Weights of a small transformer language model.
Size: 26 layers, vocabulary 2361.
Each number is 128 + 24 x the weight over its row's rms, rounded and kept within 0 to 255. Layers, rows and columns count from 0. Numbers have three digits each. The size before them is the row's rms in percent of the matrix's.

# k: layer 20 attention key, 192x192, rms 0.0874, rows 165-191, columns 128-191
# q: layer 20 attention query, 192x192, rms 0.0862, rows 166-191, columns 128-191
# v: layer 20 attention value, 192x192, rms 0.108, rows 128-191, columns 128-191
# o: layer 20 attention output (transposed), 192x192, rms 0.149, rows 128-191, columns 128-191
# up: layer 20 MLP up, 768x192, rms 0.108, rows 0-9, columns 128-191
# down: layer 20 MLP down (transposed), 768x192, rms 0.177, rows 0-8, columns 128-191
k165 062:108101125155093126081156155094141120162105137145161138131164081159154151108139095077152137150104156098130156087123135104078135139125131158128127105118116140109159135150140121087132115140104103
q166 068:130131099154122133097172111120111112125101123159139149143134101108188125154178100123122106097107159085080148137137141106114132087144116140148106093130143114149156166102083125109128154125165141
k166 061:146094148102138120089188134105127145110114155129103134157132121148137113134141161127153151143111153114125180100121137131130133171132094118122127121105107169123117137127126155107141131158097112
q167 070:130123109102103084140108145112095114167105111111171128128092164140098125139084162134120088138121139095123106127155114072119148070109124147134136149132149135133098122145080128106116130120139101
k167 066:087105132156136151135116145176151130117103139124090116162136144081127111138136117141122135121108157114146134134128141102103127084159127116157114132111145109124128168093165193106145191136101094
q168 069:168148156125143134134119145145100108107115147117138146162063116194093108131130129095121151145114083131153105146108127173126109161162087072122105114089089174120154111100120166106084115163110161
k168 072:103140118159102175115111105120102074117129134147177111101125106113124141156105138115144128209129136127144176132140128147095146126113113152174170095178117094140121097179145096107149116137094151
q169 065:100135139141104175098108129101150149112174164121108137133155124152108142112123118128136164150125102163140126083120133187138112199149113135102135110151130091115067106089166125130131115140114112
k169 068:110136147122125136137130143098146135116149095136163144108135132160144107150135133078129112103151083144106082123153095125138118160096128133112137152119167115114163099124120125145137088094154122
q170 079:125117128144103102157148111108143119144076098116094179129113105139137154154143128110102156142132112100140111185114118136157132092108118169133129131162172168174140144169174142150145133093153148
k170 072:156108092141125151130133125122107095144086128117137120120154081147123142109105149084151140103111122138165155107121093082119121090149133128194125122132116120159141183129138120115155152108133145
q171 068:100100124149114182072163138163129150100143151116125108149156149139162132114152131122140105156120086117148091098115108171143112206137102117103162094115120116132092128104142102136135116145097116
k171 077:153156140123125136145137111110106114139119144138126126089098137150129117150135134105133111102111122141104105134160089096097149166080140115111127143147161094140129098156126131138149102172132105
q172 081:068130136162111136133151062135126148179118098101121133157129155120155161140137119111131096117130157114112092140079135145160136122094102146112135154126118103180156134116145114144139123047118118
k172 071:147158161118084132165166127105089117095118132142100097182115127138130105099085133099124174129144111112133138139120140104102082113101077129125125124095104163169140113137144107116136120092108168
q173 090:116110131157148139117166099170125113094141113143069160155150132172170118128136144094109139108132107160131134143116102166130135131178099163127123148124104140129158114099154157146163118135108132
k173 079:112163158120117109101139137114141142128119160083096141102131140101121110120104162110153118166106103147179129098114121124141136108150155141164168136130123116088139101119140109158149174148132126
q174 094:134117170133129112109111156119079078201117122116142110111070124119093129150116162136138133150134140098153072153157149107119128110107124139125125115128129149156086159131088074115112145132153161
k174 076:144142124135096153142131123162117135103175179155103093095123165145143138153121136105163162167126126125160160136082129102137167149137147128177124114139107111112118114118126110137106110157130133
q175 094:123159145148119116133161112125150062089156130123116153147112117098149101121167103106085160119151122103161121153104119138109154110156096138133145147153087099153098127136153100139143111101138169
k175 090:171114125138078158132139134148106148107131149126107099126128116122163125144166119126139100129159143144123144062134122122146135117144119096149164147109106122142141096143135099151157141096120103
q176 096:140129128114136138116155151146128136050145112130084158135147112158167124103142125107115169145154101125152125122107117147103123126160113182128104123127113177100159133108172166149126086156118129
k176 075:136136082161164127081146125153092161120131112100147116098122084143143173139166135120134117167078154158132135131115132142149115132111148101143155119095131112103132135144150127060104106171118125
q177 094:122143093137159094119115083130137131104143104156134104128101148135102136123115182129141139104137127135142156111128141128105132149061154110120108120112130161136166125173118099169113155096155135
k177 108:134119123125158123146175132128158121137136130126133130127117116147079149150131132125185144156093116126133116080132157153166174103135131127114120122140139161113108113128141092133145178145104146
q178 098:171097131155098110117090057115163128168097143099121132154116163121102154116135135110138132143150134077140089151144129127169134080115161094113116136142145131178138148146139145106115180113097114
k178 110:132086122114137092096167094111142123105138104124118147100117085111163179147140156101102135121123148103140169128106087125129100151136159123144124144129145130166123129097153168113089125136139145
q179 099:118156141172125144158098080138124112177153101125134150185131177135123163134136128164155100091104147162120129094111120106130122115121123110119086089112141096135088118161076120133143159107130119
k179 110:119132165111141092124106111147113104144145159080136141156137166122135122131141155131102090108154146168126167108125124124127150186099127151141110137151102057094095124175109120125128107097131132
q180 105:150125109084142073109132116080137171091126142112127091114127156184100118138116118124119157124122147102133108096110124114120124122114143119143103112138100149138119150128154120167107116117132139
k180 110:122156146083115144143096095093112117108122104138123119153178124092078084122114169082068095116141130125083114156136184150140155123151134119110104142144088110143115116127147118130086103125148099
q181 125:112089150116137142124167141085190138154115112092150101118130133087148111141172094112097080123126130089104150123102115107081120144137134178124118097137111134102146100140120169118159122189175112
k181 126:115101124108171148096129170109152102124130090134164120099124113092167146120121119121114152101084147105156118164130136065077132135106083149107141112140121129113171095166133113117164115123112149
q182 134:106109182165108131115113131111137160122103142152096157148120098119131116159147148101138140144162116137123155148136119109114118131094133144140137084099093117125128116101129097088168117152069110
k182 117:089098153173151128107136116135138159158151078162091112118136151135162131123133140112171121166126113112152098154155125072140116115129151137127100107142137101152117108121116120085132147131133130
q183 132:147178130120108124160126131170189138111157109146147167160131191161142072102147130160140144115173108129171138143117096151161139136168081094130091118120130146127112117124113156162096107104139087
k183 118:151147120139128129150150122150109162119189103150110107095163105121119135121149127122138113124082099118133117120124159106130133114174105120122102152122141154160074144127127127114103125123150123
q184 125:123152114121161139179116120161129102127128137141130121129094150140091088107158143113140126111108067093120111151182187138122148160148123140087119108153149148124167116126134109127120088141162131
k184 131:075154080144168158127090115164124111136128137131141150109145147158148122110126105149141126144136105093116122161137170155123106138149084118080097141099135148138125104124113114178131082109125106
q185 129:152172121148127115116177138124095113118109154144142154092087143137092064117117088103107138111143117137101099103127098139117149171134125134112124113139127131097113167150152146139132168068112170
k185 128:141190126104112134162157085148109118096143133149132137113104135080141117124161109096131161119156130122076119107123113138124144162188118182140144104146151131095126150128115137131081112085148095
q186 133:152108138125207132089122111107142156126139168151114145152150110144127115117110137125083143131157125078132164116120118112146094129127107156111110098132137129128147142118090113157087108148097167
k186 134:067126141116122139130084128172155177098170084105152194114143110104145132092112106126106150137139154122101115104116109099113151121142118150122130089155117127100144145127085102097110150176116163
q187 128:135144134139055141095101138100130107079132102102106094112139134136134138181121142131124098101161138123102161103122147167133146114104122148118095147112135129145115185141104179085128123151152115
k187 129:136121130106087145109141154118156134124149128119113085088129167156138160149106158115141124042135120142101113124172115120110141162104116164117098142060150146145138153109107154125122137139151091
q188 133:169137157127111111131126119134088135181104131109142119138115084145136125104134068136127142100128123138174170092163150147089136129126156106133123104117094089127122161136159168152147097137100143
k188 132:149160121141092141114122109100078138128147088121143125133140100106124129121106092135133160124099158120132151087163161138103136144106141147148131138135095121158091133120123110122147106127140155
q189 131:128141136142127128156105131108093113095163130127099107097148132138095133158161174156126130093135127161104122165159152124116113107143155145080143188143098100127156121120198126135122131165119129
k189 133:090153138060080160106155132129150151169117133143123155154126103138112111098130078169166175109144173138146107168124105160099119098129114099133132177138130149153144112138171170102163131130122112
q190 133:128125102155051133093141114123127126112111113144157165143119108151167138122134120125154100135122135098077118148130170124125132117136098140095153100163117138145150126076134163158110132127155061
k190 134:157094122142115127088136094131113164100131104109113153153118146131126144112142115133097118152101097120058128114140144168150123140110091113088122111142115136094126154194127169118146133119131065
q191 125:131108125145187137121142132193147095136102113095145163130100090157173123128109121105152117119131141163146100120128142123088135157149119180128137124127119141176141163119131155122148114147144100
k191 131:136142121108196125125133153163157144170084180175107116126132076139134147135116119134136111145149126159140150159116118161085189176141139127124108163131126192141114173179118131144140138138163134
v128 111:145115087151126129125130131137150132140163142115136153132104149108119070145104147094158154120135119074112158132143121159136136157090165132134116123137123087112148122129139153106092155147161096
o128 113:128085101175073114086125111160136145150098100102124117137141109142144091157124115144099148134108103164102137172112155148135115146130119115131103115112127113075120130107090118123121157119171173
v129 106:108162145151147153142158102154093089132120095137126117095124092166134119146122190133126142076111152120125171132128133179089124118129119116130094082095104140082115124136105117142094126110128110
o129 100:200118125137091137129122109150105116128121140106133111156138140136123104145139122143111113173175116120115126088147106171110093165137176107140152146129146113176151130120118173100128147123142121
v130 108:132140110170145154112089128150096149138116131108097143097123134120102151149154115129147125107127101098117092130049159133139145128129117091135129162168133130152126096144123113129117119128137127
o130 109:112095170183152102135123134115173139178118106130120121156122099179111123101114112113110126127170139134141132132102094148173129093114133130112135139088154139086126054130123153113156084108123126
v131 108:102107135094144161144158125123131139126105147137139147114122134140086077109083116087142155119145121130115138100105129115165076119095149133161129152090146110140142152074116135123157131141127108
o131 108:122131093080144142099146097182152131113149109127184110145096150135158111167162142140119155126199139106140128143086169173108135127141131121128099129189082140117149127127119176180103131124100153
v132 110:110157096108129117155135107141101156136119093087154085140096119133132157158148128144128137150086111105179161142094117100110155111152144124130132112176099138131114127147120116112126080109111096
o132 109:083108153111179117126175174138137156094126145093190107105158101118136109095135101136132118144160153147090171141123169131139140120143144095108129086107143091146100124087087140088143136172150122
v133 115:155142083125104133135162090158123150122139107118164162129118123075157124152100144101084101124131156104091134123168102107145142099131114118134113113076143148175133131120140106110097124141158157
o133 115:089152146112127143148146120135164133164143115176109119143111135154164149167130127150095150121135123174174120154149157116130115166101097123131155121123120069112123150118114133065152117161123087
v134 109:137093130120101158119138133126141137112135114109118119077140112100131153083116151087155138123164123073120153162161111104126154124138103132120127154112155106151125165142130143172124151148101105
o134 111:138136130152168127157128120152120123145158110161099123127114138086128130141133090111116113113117116176128155080114168123147135100155101108079112144138152119127111105166141137138145117115166125
v135 110:115132120131125090085119093129125092150115107169134097139122122105146121102137111102173113134119080128149102140147108141091098167116139114111097102139105056120166134125080162110115126128156138
o135 113:114116148131163099074153165096145097114160124183114117136158132192114140085142142167106115153144130134145123150153130149166118140117152128141154160128119163166117076100113113135180147109124158
v136 105:140130154151121132129159143150112175148161110153127077170145132150115138089139136126150118136126127161089135113134149150131150140122151098149139113077117142134142112151059127170156120094170139
o136 103:127127098126141090099129151081154105107119107120102139131169131094169108111149112111082132156113088114160137099179157140100137115133101120135136117084160140101134122093116160112120133101084160
v137 113:145157117113124116124132103106158122106096117162114127108121125062150123116154145087143130144122118143131159149074118171129084075142131112153076139134127082138100105105113115136125159129107164
o137 104:104090131150165110084109112129126165115154156098127115125131115175133133131134140140148104124145145102125133117138152092149105148139104114111160143105088133106137137135137115121119125116150128
v138 110:095148124137164171158142115136112176145099125105100133142140139154152124131112105140117098113134099126120137118139104091105124164141123088108093110092133076096118125092154149126143099142135146
o138 106:115124116137132138122107162126180123136119152109125126158139146133163139088108126131112139097149113159112177085112153162126143129131135146104126143138098119142132090147163136150119153165136102
v139 110:163153105145143136117108086156121130140125167123098122119103119132124118123150171185132145115142141116113144175110117102116127100149126096157133127112108123146112139125077118103094105144133102
o139 110:103148098145117164135156139119064115114131117116095082136100118107122121151097073084140129119137131139116109119160136144102140161124086124124118122120129179119102105117151128160167111105125102
v140 108:097137132171118117152124091113153153167124143139140112162102137142109150142117154118123085116132175160116114173121162105134126156143117121101130158139180192121151137091133139140134151126113110
o140 109:114091144111181129149147144125096124083169165110151131141122171116125135143139101126165139170134073088142125138144100136117117088106129098129129121118116132102136147134091095107078134133114111
v141 110:118088128130165131093110067101112150065105099092167121157167155076145133145064160128139141104114145144117110123094113141114136119134116090115150127135116152122140145135135131098116121166113157
o141 110:196162147133103131140111147172134134114127107118108115103132084102068132129151117124121135117141085130163121118134157160148109107115088125140188131103152095158161113157133102125158092128166131
v142 113:135144151149136123167136111122121107136128109107155144178151178130083123140113135149150121134138118098147151089099135133138098102155147097120124167143124116151133122135154154165189114123160099
o142 114:104139095135121117129142138102125149109131140147116111135113094157144117115111107129126116084095137156114147132108124136104171088127105132164103098138133148116163109120127093132095057151102133
v143 115:114098125095128089127114128141114114128130131115154172155131062147114115134123135134095141126142130187117093118087155125165133116151137126123144133117099111112088090153098102146155112146159117
o143 113:113135140092134122129147094095161120130105114084103103116131133142119143154143102131146142168126173143145126135128148125131126165133151148133094145086107096172146110096151084175122153142093133
v144 112:136103107139166145126166153148146124105107100136135102136070107134189106128101161133088143132107182172083168171095128119118142091114105120130072156141135083088078091160130146116115117118141151
o144 114:130118153148140106084166129144093191104128100101141104141150158131091140156140101170155104138137109141161084116117148103129131123188169148098119141118149118118157132133154132122135119157143134
v145 110:135117142080129168136109137115153147127117158201159154126124131112155148123141152134167097148135093128124110115159105099113125129142137105140157156104127155147132140115157099121122108141139137
o145 113:146116151153139098102135103134123106129120156129117153120090088133106159088160136129134114117117111090105087129168129091083101118115105102111161093139117084147102158126146131144101126135123102
v146 113:148119104105112126166144135150130159120160105087156074115138130135143151140146143101171107156151165105121101132151135136132177095119069138161111156055106126110135176118122067091101127147155116
o146 118:123128093151121155136137141165134119169131127115133104143090153104147112139107084138152136142127135127125140133177108139147097141113145127102145104106126114098111140122167158110133110120099127
v147 105:153138153142126125138098160119123137140138120138125120124127102133144143164150120129118152147087101180139113179142162115131090122140112121126133116110150140135141125145156087097144132078103164
o147 107:107081132105158150102126109137134115129177150110087144121132125114112143137159169092108139130131100108125134083102064187108129128065139152103147115127140148126119146153157103132113115164142115
v148 107:115121161100125094122141112173153127160152107107120138125107118107116142124165147130118149121135094121119138095178134109137109128135099110114095128133149106132176152130157113123091088121126101
o148 106:109181150139109134108110097126101144140095093178116100098107094172158108144157106129106108155163146102098134154105133121158135105123148159126157115145094111121151120142103131122168163134136129
v149 114:170133061176119160133093140128129150137134076122085166095181133134160135109088152095125147157152118173123123163132137153129142098132124084116137123176108151106105157181119132140111145109132105
o149 114:132133165171111066098123148135121125133110160134180122126126145135120085136071104132148130091132146136134111144128109132122107154153158149111160147137106105097158114119114123138191103131106093
v150 108:122125131129129133146111081109140118119112117110124120114119134124144096119115179096133128138147122138102125120200108141120140156119119102074066153137129138140122106132107129140128119148129115
o150 112:153126151124171167083134134142067157147170107143104140139118103136129137117158076128114124117143162116141098131108103101128127170161149113115149113146180134141106141095104148093095132149108124
v151 106:117120142139138106140106129163113157113130142150147076127143088123119107191107128090150121137123152128129130103125098095085089153132141084141153142151187117150130130139110108154119059115088126
o151 108:126096106113138124148078137090173136114113128126084141169113144123130125100166118147104112129136116158144117125137120155126126058144152113102104124149117124137111140192072079080158127104162135
v152 105:124114168101141100124153133118154135151083159123114122114114161134124138147119122132109127135158069167146113135124098133101115123126096106107076115147132143143161120150140144159132141140143115
o152 105:118137118133142134151183160150115187119127129138154095106118115101102117180139147133157127135107138109104111091131114125146152158134157129155129139143172146114077143156122170143124142133105119
v153 115:124137114144123136150181140084133106121201131163153122137110122113110108147122123134103121183105116135113122136136161103110125112168152115131128144179133132119126121123120101116169165137162136
o153 116:115107124069143061155140110149158095127139135091142106159114113109093119132112153165171129172117150134103151136118097076121116119123140143102138090087153135114111154126147125119101077078115126
v154 105:133114088120136155113177147151139135099099065124070157150162149104078141140186118147112091112075122156103074115145133129156118173139096143110167117154128131156137126102138135129107147171105129
o154 106:089118151097107111127107118130132141132112132130193118114128130130135122164125164122117142122096148091131158125085132111114164131091098131127150166124118117164131116114157120108103105107138130
v155 108:167095117132117179098153089097161116144138102141122132156125152102082159145140100119140112138132120099117140126139139122107113128133124127156107091113129113100112148117113146136124100145137125
o155 111:143094117137121082118137114173140125113142121091153101109116161113123101116131139091085153149121124119118130111177174107139156075108091142142130149114139129143132094150100137111134108102101147
v156 106:086142175122118114131149101169084116090118093132152119081093138186122114151121093141127143101104127126136127138147166138130134122084101114104182137157111111128087138161098138122113123166152135
o156 103:163136092137120146115102144109121176128165156087123123125167120115113110127092086098123134155130139147097113165088137095118115143127082082153131126136169095144129146139134112109143133141159085
v157 112:165141151086143161119162151097117123130145131143100083097181139099143093144111132145137103134127134137131108111137142134128134138139137135146150154134143147113115085101103093136168157136125131
o157 108:132091142130107141124123072130165118103133122114174142134128100099126124137143101115132150163120102120147116093133123101099123086154127071167131137124101129111102147162092146159103115161092161
v158 103:111163092124119129151144145120142128112130140157118142107114137114131149117111140117189175164108141102136137113133140108065120140080126117106156118129119110122204131098128151182094120094181107
o158 103:127112083091160123141154140106139120136145178099132139121160088140122083097116141121098086130111076179094121136152129121144100125121105134101156175142133112114150117154159149122172143133115141
v159 116:104135104121135138155142095079155100074113139127090112160140105153109129124094138149181125125123125128125135113129120090145129147106098116164127154148161163141123122150075140104156115121134142
o159 113:179083152087160096098123132126175131124130106138143119097108123116137081133104170110125151090127119151115106155086148130157132126159162137123114143092160126101065157154126119131056139113105091
v160 102:114116089097133134150156150109134132135161138110154119073130122124121158080157127116088086150097145108116119113104104121115115121098178115162135111098170117188121137159131149101120110111135117
o160 102:068131111100169125096150140123140117144133122108140121141109133122152085124115188139159139111110128181111110118146151178132127126114134110134171105078129145090121162126124134096120138127118096
v161 109:092157128107136143153128148121140123120148126097106112173140136115161178130124113112157123129100111153098157144147113150138096156148140125153120117103123155114116124119128183090128154114104128
o161 108:140121121133098110075087105141103109147128136093115139108116134142110107131111174162084125147121120115144155085144148163105119160110151124187126094126114172102097095155122114113099126115119136
v162 111:118112079167123099141117144086145129109141094100098098118114129137117168154083115103156147191187111102129089120146128150121159124143097113130122141123129144103123135136120139152130112154158089
o162 110:138077129117125139135158160142151149167139192141121148145135150103124077127120109118069065134159143130158119170116116113153102131095133132103118149108133104110114069095150151116151149148101123
v163 113:130126118119136117145114123090129151149109157136104105104162160094130154175186118136092164143162147146139123090112163145126094130118095109110112173096146124126118100110123133128093102167182128
o163 111:097148090184126177130116145172145151162139146108146115124143102102159143071087166133148071146110134100164148120147088124159153124134108130129159129100116139159135119133102107154110132121100069
v164 115:138152162141111146119087089139111147125168159146146154076124161160130073169133129109144135134131100190164149170113106140094117118101158153106191132129147089113106106114128128155101139163120130
o164 115:156122121108122130050140118153148128122129154109139149140116140154059136141128103120131117123120154133111117119175136137123137109127058155119112140082109112153120117136133135165142096148142114
v165 111:137124125148118131145145126074146126130112118153114176157146133106116145139132126142125095113168164140155133135135140111139094126123097125103152130132144094080147130169142138086166155075125141
o165 109:123135112154078099118108171143096112105137157126145109098078136168145154118146157135131143135080128097179100130117112113130170141181144133147126102135123142167095152123145153120139124117103155
v166 107:110122116136137137102082117115128129097126104074127162116096169111121117137131084086135159179119129119161111091132118107118107136103122155151102086135161088161126142161114111180153108139115141
o166 104:125133114102130131105184146104148151124136118143129119100087123152157145130135161180109121115133133168110144112136161082128147121130119141124099171071131164135145105139117117115157153112135108
v167 114:154159149109130122137106083119135120145128080182179121105145131103150144122113127063117155126157131164114150123104168129124129136100122110153109106122141164089144161140096147095145103161156130
o167 120:153153118128066138138136127123119136112155127144127122105138124114098127126078147187141137159116136111134109131144143136166139120163151142071176121128142118124124163170178111157159127123123145
v168 109:071112121101137088188133102159125101156142137132110097144140122138125129128113207118104119126143112168152107121124130150167143127131136122133145133123140162102175101154156128141106139124110095
o168 107:163123152143156142074177123111155131143134134134151122138143091127136098110145136105105097114088102093128144178118110127130152132137131142142109091111126103115120153138155153139124211136108154
v169 104:125128157144128103147119107166184142113089109093111138173128114088113151148064149130139090151119093161095155165098134140144133145128115133154158103102114157125115163146122158132170117148129104
o169 100:143129138106148155125137116134139103108167130128187102084118157141196111156162109123127161085121149111134136134144096070116138141137161136097137121138124050151153145151078114114117106136126127
v170 109:071139120154099131120104158089097123116100115145123153070111106128133126115151135101162147143141104122121191115090102168112119102091130145115129145121116150150120155125130138154090122129102155
o170 108:142113151140135147122138121140135165170128140089125106115111143172121137131136149145131140095174091185148162128151097144160140151118141121150134144168098108064111171128080157142188116141158116
v171 106:132135116109111163165139121126106118140135152124139129132132144140139126145111156152128069111112114142155126111107181133097120146136088130111147176130142159129132108099141118097127074144105104
o171 112:161106139126121133150125100184169094120154128146100144142138120143137139110139125067126168158119128145132136119124112115085159134127160086125157101099117147149112128163104108125140111133071120
v172 111:092133152147121107152114144118125075120094147179098131142095125170174141138114098118121116112131128175109130126138150110127147129139161156074159095116132154166163087097128169150161121151119137
o172 111:160185154076114142133146132098129124112138132124124111147137184098092143116116130118149104113122162104123150130123079134141122144093120102136141152085121176095112137141135153110119119087169124
v173 103:116131156096137117121143161123108144125121116146123112135099092119141124126116124106137129120137120166114131129114136171140125152117120203112112181143134152139140147181089132122131115144106127
o173 102:143128107128131109124152128134119084080176114109140130151102171119087137121147115094118123096131115080143146108131146160103130122115136136135141139122137116124136175113131110153134132112157136
v174 108:155137135159124168104102113153166144133151124144131109164130118139137117136089149107116116156108132159123108121142105118131101125140081129106153110155124130169135116142159143094151184138172113
o174 109:098125125146119125142121129109140148130146142122112167077087122092099184147110136149130130091097119131108111138175163111115127164143149153121082183092127124109142108140119152147141143148094155
v175 117:147103165169120101140137108144129097117151147148135128139175148152127109123109119137140110092132153108139135121112085116145117124111102157132120109138153109145171144142122088167120127162120120
o175 112:124091152160123128128131089112095152133152140144071180119095152089123118120115137125113109154120132166143159147088169148105147163146145116131200149150111162132115117140141123091133137147133154
v176 119:077102132116121152141143114138152126133150112158107104130130163097142151086154139126087117149125120112119131116120115152153100129146150098150173125112077135130101130143082118155102143132102121
o176 119:129100157140110102108154107141132151141107154118118101156120115155134131151135127109168109145086161137115096122134122124093146095119123122154126109135148190073121146097110154139137146151124147
v177 115:138123159120128131126154118107109156140132159149119133123119085104143092124164148110126149117109154151135095101140136113137064158103111172109142151138170134101150130144125161099114145119124149
o177 113:124152137127152103101120123153166127096118107093135136090151136150142140148096112100119127135148143091133058159120117155158151129116085097156153090139123126133125119132096121185128088114131102
v178 113:145165164121114088104136116075120135141132145142132139156138128150142142130132161076124087119161126127079147148139073148180159117153147091118153145134093148128137068137141151091115116117138119
o178 110:142097142132133168116098119141097099171087109146146150136146114117107129125140084147145164088102129125154098128110100162144155159177117128148119092164148149118127137099138122135129168142104118
v179 107:118139104124154164118129140136181127142140138120166130136102102100126119157140120105147147088058126133146142164143110139127123172174150102083122091149148084126106157140130106092111084104123096
o179 108:128148127166094103106113125144103143149138111137123115091158093152112126128110123151099121122135108141068131163161123071118139148083123161126150111097110173126132168178099139111094191125153122
v180 118:140130090149110190110137102165119163156129126113183113111084113108135118130085094114136121112150154146136093125112120155129151151127105112108142125104130130091133151109150125134144102120156118
o180 116:126155118125143121140127128159147132131119087117100134121155139172152087130098106170115138080101129123140140085085138100119079170117122134154134082118130145119115152137162139150137170133116134
v181 112:091143115113131149113155117137132197152130109127125118137151108146120127109147164115121135103129136127181110121104127124123104115116144151151129128114153137149100104094082143103121149142140092
o181 111:137127154113092127130127157128160085154111143091120175131144126162184112161107098113136143115158152111145137117152128161130141134157137138167100097095117137163170108139092160112127117068131108
v182 110:141105161163145100139115149104127170088167148093126133110132149135124122123129107135163111109131172151125136105116092123129133092132155138148117092132100155124108142156188134116122117151133134
o182 110:113125110156111151120124124130131147119125110117135112097110136123086113141127123146119113131066129100104172125146155111120107137157125124154145105172156126123146107138133125055114127114127079
v183 107:124148108094135126156178062143098181124109130119141097136135154183189122124124164113132110110111146153141122107161114133139100152106113130141154122188117138125160108129096144170162131100147140
o183 107:142146158114112092107095142145140118101138121122101114093120126099101102102158131129122133139132130136163172129131137088128144160135102151121125140111122110143121098149105124121105155127111140
v184 113:112101110149135160124139113130142140146122131095113099094130150124115111132114107165110046119111152159139145103124155160152111074129156160121110068139102146148128103136124139136103118081151138
o184 117:106113096154125100135147138188132174125144077177149157141106082162163122148126133103093159153145140112114092125079099119135098141146150117136096155088174107160073144138115115094113159142098153
v185 113:138124120132118158134085131112125108109095102132098151139130110159163141124181150078095149075133143120157105116109151149102101133112092098131137123138142144134091103092114101129092113131201146
o185 113:096131107135095105134093083116140128151147145099107123118147146151082077130138103133162091137132108126137139161099133139112171151127146119106140152126118124177172139150148123149145091122103095
v186 114:110075090147147108140113148152143105175133100093127130117117162125116117142141145130125172155153119172135164188142106125120101161091141127061153175127112127131068154102134136155146117128122134
o186 112:118120136060089075119092148097122139132137151125172123179080125152101104096100112123119108108105139168155141119094097102100166104145126147133156128139136145132112139123133092131118146183165125
v187 110:188161087160126125161157091180068117151137121126108111115070125186166064113126107110105096129119117079159110133160108145094115152123152091153132112102145138159123097167159156125116169134116115
o187 112:102101164123143133107119140159098141085153140105086132130159151118158129111105107123139147122119143168139163150066115120168103129156116121095056127161103135126141128106079124117151134150128168
v188 117:108135159125120110149139069095183123129147115159115137088117125113087140155126097082151117135123162139156117126115116073112143142110126116173151134097151146101133113129146146134119139131132127
o188 115:109126131092112108093116120161097149155125132141147142128126166114143142107125138126100101097150132107102129162159141110177122131141117131129135150158102088120115125102157151123107118094114104
v189 108:144091138133141121162134115088142151142099137128128082123118144116136139129134159154125162081136142146088135135123167090160125117104147108145111126134140098142165100096154111126136135127117136
o189 112:108144123126109113115159176141122141118115123172135138126128155142176066118089115134140101178145094116160111100127105159095111121131172127086150131155102162123115141121151163136099096096132130
v190 113:136093127142151111163116160153087125142162150154147131142133178141137075105120120153123150141117150149128104123074180148117117121126133131118120116088179098140122104103104132129117158161167106
o190 109:108112113152143122128096096085164131122127126098144099141087151130127093107085088145117146182117131158191125134120098108129164110076136121140137167128130151123120158128144148157156125103074138
v191 103:114121122157133131139121083175145133127124128154150134111181150145110104137124149136135068116136136132140160132106115063144105121104134085107129120109099075120146100144139110117146119123167101
o191 102:128134113197116116117092119111150129179156153136144118153109095133141087148136102134163126131121115116098113136087132151106157136111129156076129167117134143142120118097153123141108111159110103
up0 100:099147116129134123117111151103101112117146147125166102091160140114148083131113121102126131064111126109098125174136136105124117108134150136150117173104120154146143106069101136130176097125091136
down0 101:127105136129133177148139108138119139135110093048139118167163133154104137074138167108104132138140091106132141144110094173161127090160118128116182142110122142119116123156146134135151110142114105
up1 100:120118167092118145172133138125144176102130145087124121137133107164125147138122129101108156179117119192110139131161157180092093138134151128110137132146138130111099145159119170102079146102132131
down1 103:083141124094130103099140106094138118129176125145151118090111112108146124092093156153132123135095123120135118099156126127132188125135106152103109138171110099152130140124128137134121110164123142
up2 099:119146157125130127149134102159137140102123111101099154076079130130091166120076172128125114113119127134126128143134123191110106154192178130130169137136111159110100107144083115137116127082112140
down2 101:114119122139104152131152177088167137175139152141105172149130119115141103164192139151127134156109095173165101149123119130094116081106110126126098153176132113114127101143161122139144091154118130
up3 100:108121120158117131145151144127150094171132112090111097094111146145118107130143138171160139167110115172156139120136131164175146096120120105130093072167183145134132112119112151168131131124103147
down3 092:135068146146164117117074151150111129146143117085145137147148100106184161088108125124116123103132120124127128098158153137103082156111119121085160149110105091118136113138117160130129166156133115
up4 104:137127094129166118132162157153103136129121127100120166104133111149142139116162170114138143086101135044143148159154145088099127131097130127122104134146082157137140156117116143110099091159127160
down4 104:082099155161164131123116111095144127195116096135137134125108136117124138100127169151157135106154161119183129119127141144112133103118150144106151109087124102141099142166139133120134130136148106
up5 097:105150107149124152116090104180152084088111141140078121113136086130134147119116111077146143124116158138088123154133115155122097087142103122133097104099150134118094109158097114114123107146108127
down5 097:109138123108083105163106166100126110135087117087113140119142126112145133091058133158095146094099123137172139128130084154147156177132125094132119160124142101099148132169098122135134148109131111
up6 106:117128157153149170143142060155150149097097148130120170098175105158125124166151139069139134120151128143158138139131109180161133117139157128168123107148105158101143120109104158138127124145145174
down6 105:131091129152134124130117090149119070162125155168104125126128103150122099105134157142121114114119141120134117095148133112096127140125144115173109121112144095139114100124073202129151145100149158
up7 098:108154121083143149087117103162134150127147163132138150169185095072082139159119148121150138120125125131144093132082180127189150161132125090095116091125166166114124114161115111089098124143157080
down7 093:141125164161116161112136135113131120126121117107147140107120105101144125130130100163129128109151090124134142091132096160183120111099130143126133193143124118107100120099099148153077121098098195
up8 099:097142126127149130193122139131126138126139151151122145105133099176147130104161155082119123085089111171127144116151101146133108118139114158132128099130121067133161105160174081118157083136132142
down8 097:114146123132063142156132120090133149130109120140145149126159099144103116121150089140134114089120087075137166083135130175113079126105111120150158115140135162133134173127125114155114143110178112
up9 104:077111122128133131105179154080157137157122088076144083178158135107144137133109128145144114151123141149097097127153104128089155175137122109106158147158167138101122158136137128131155110171120113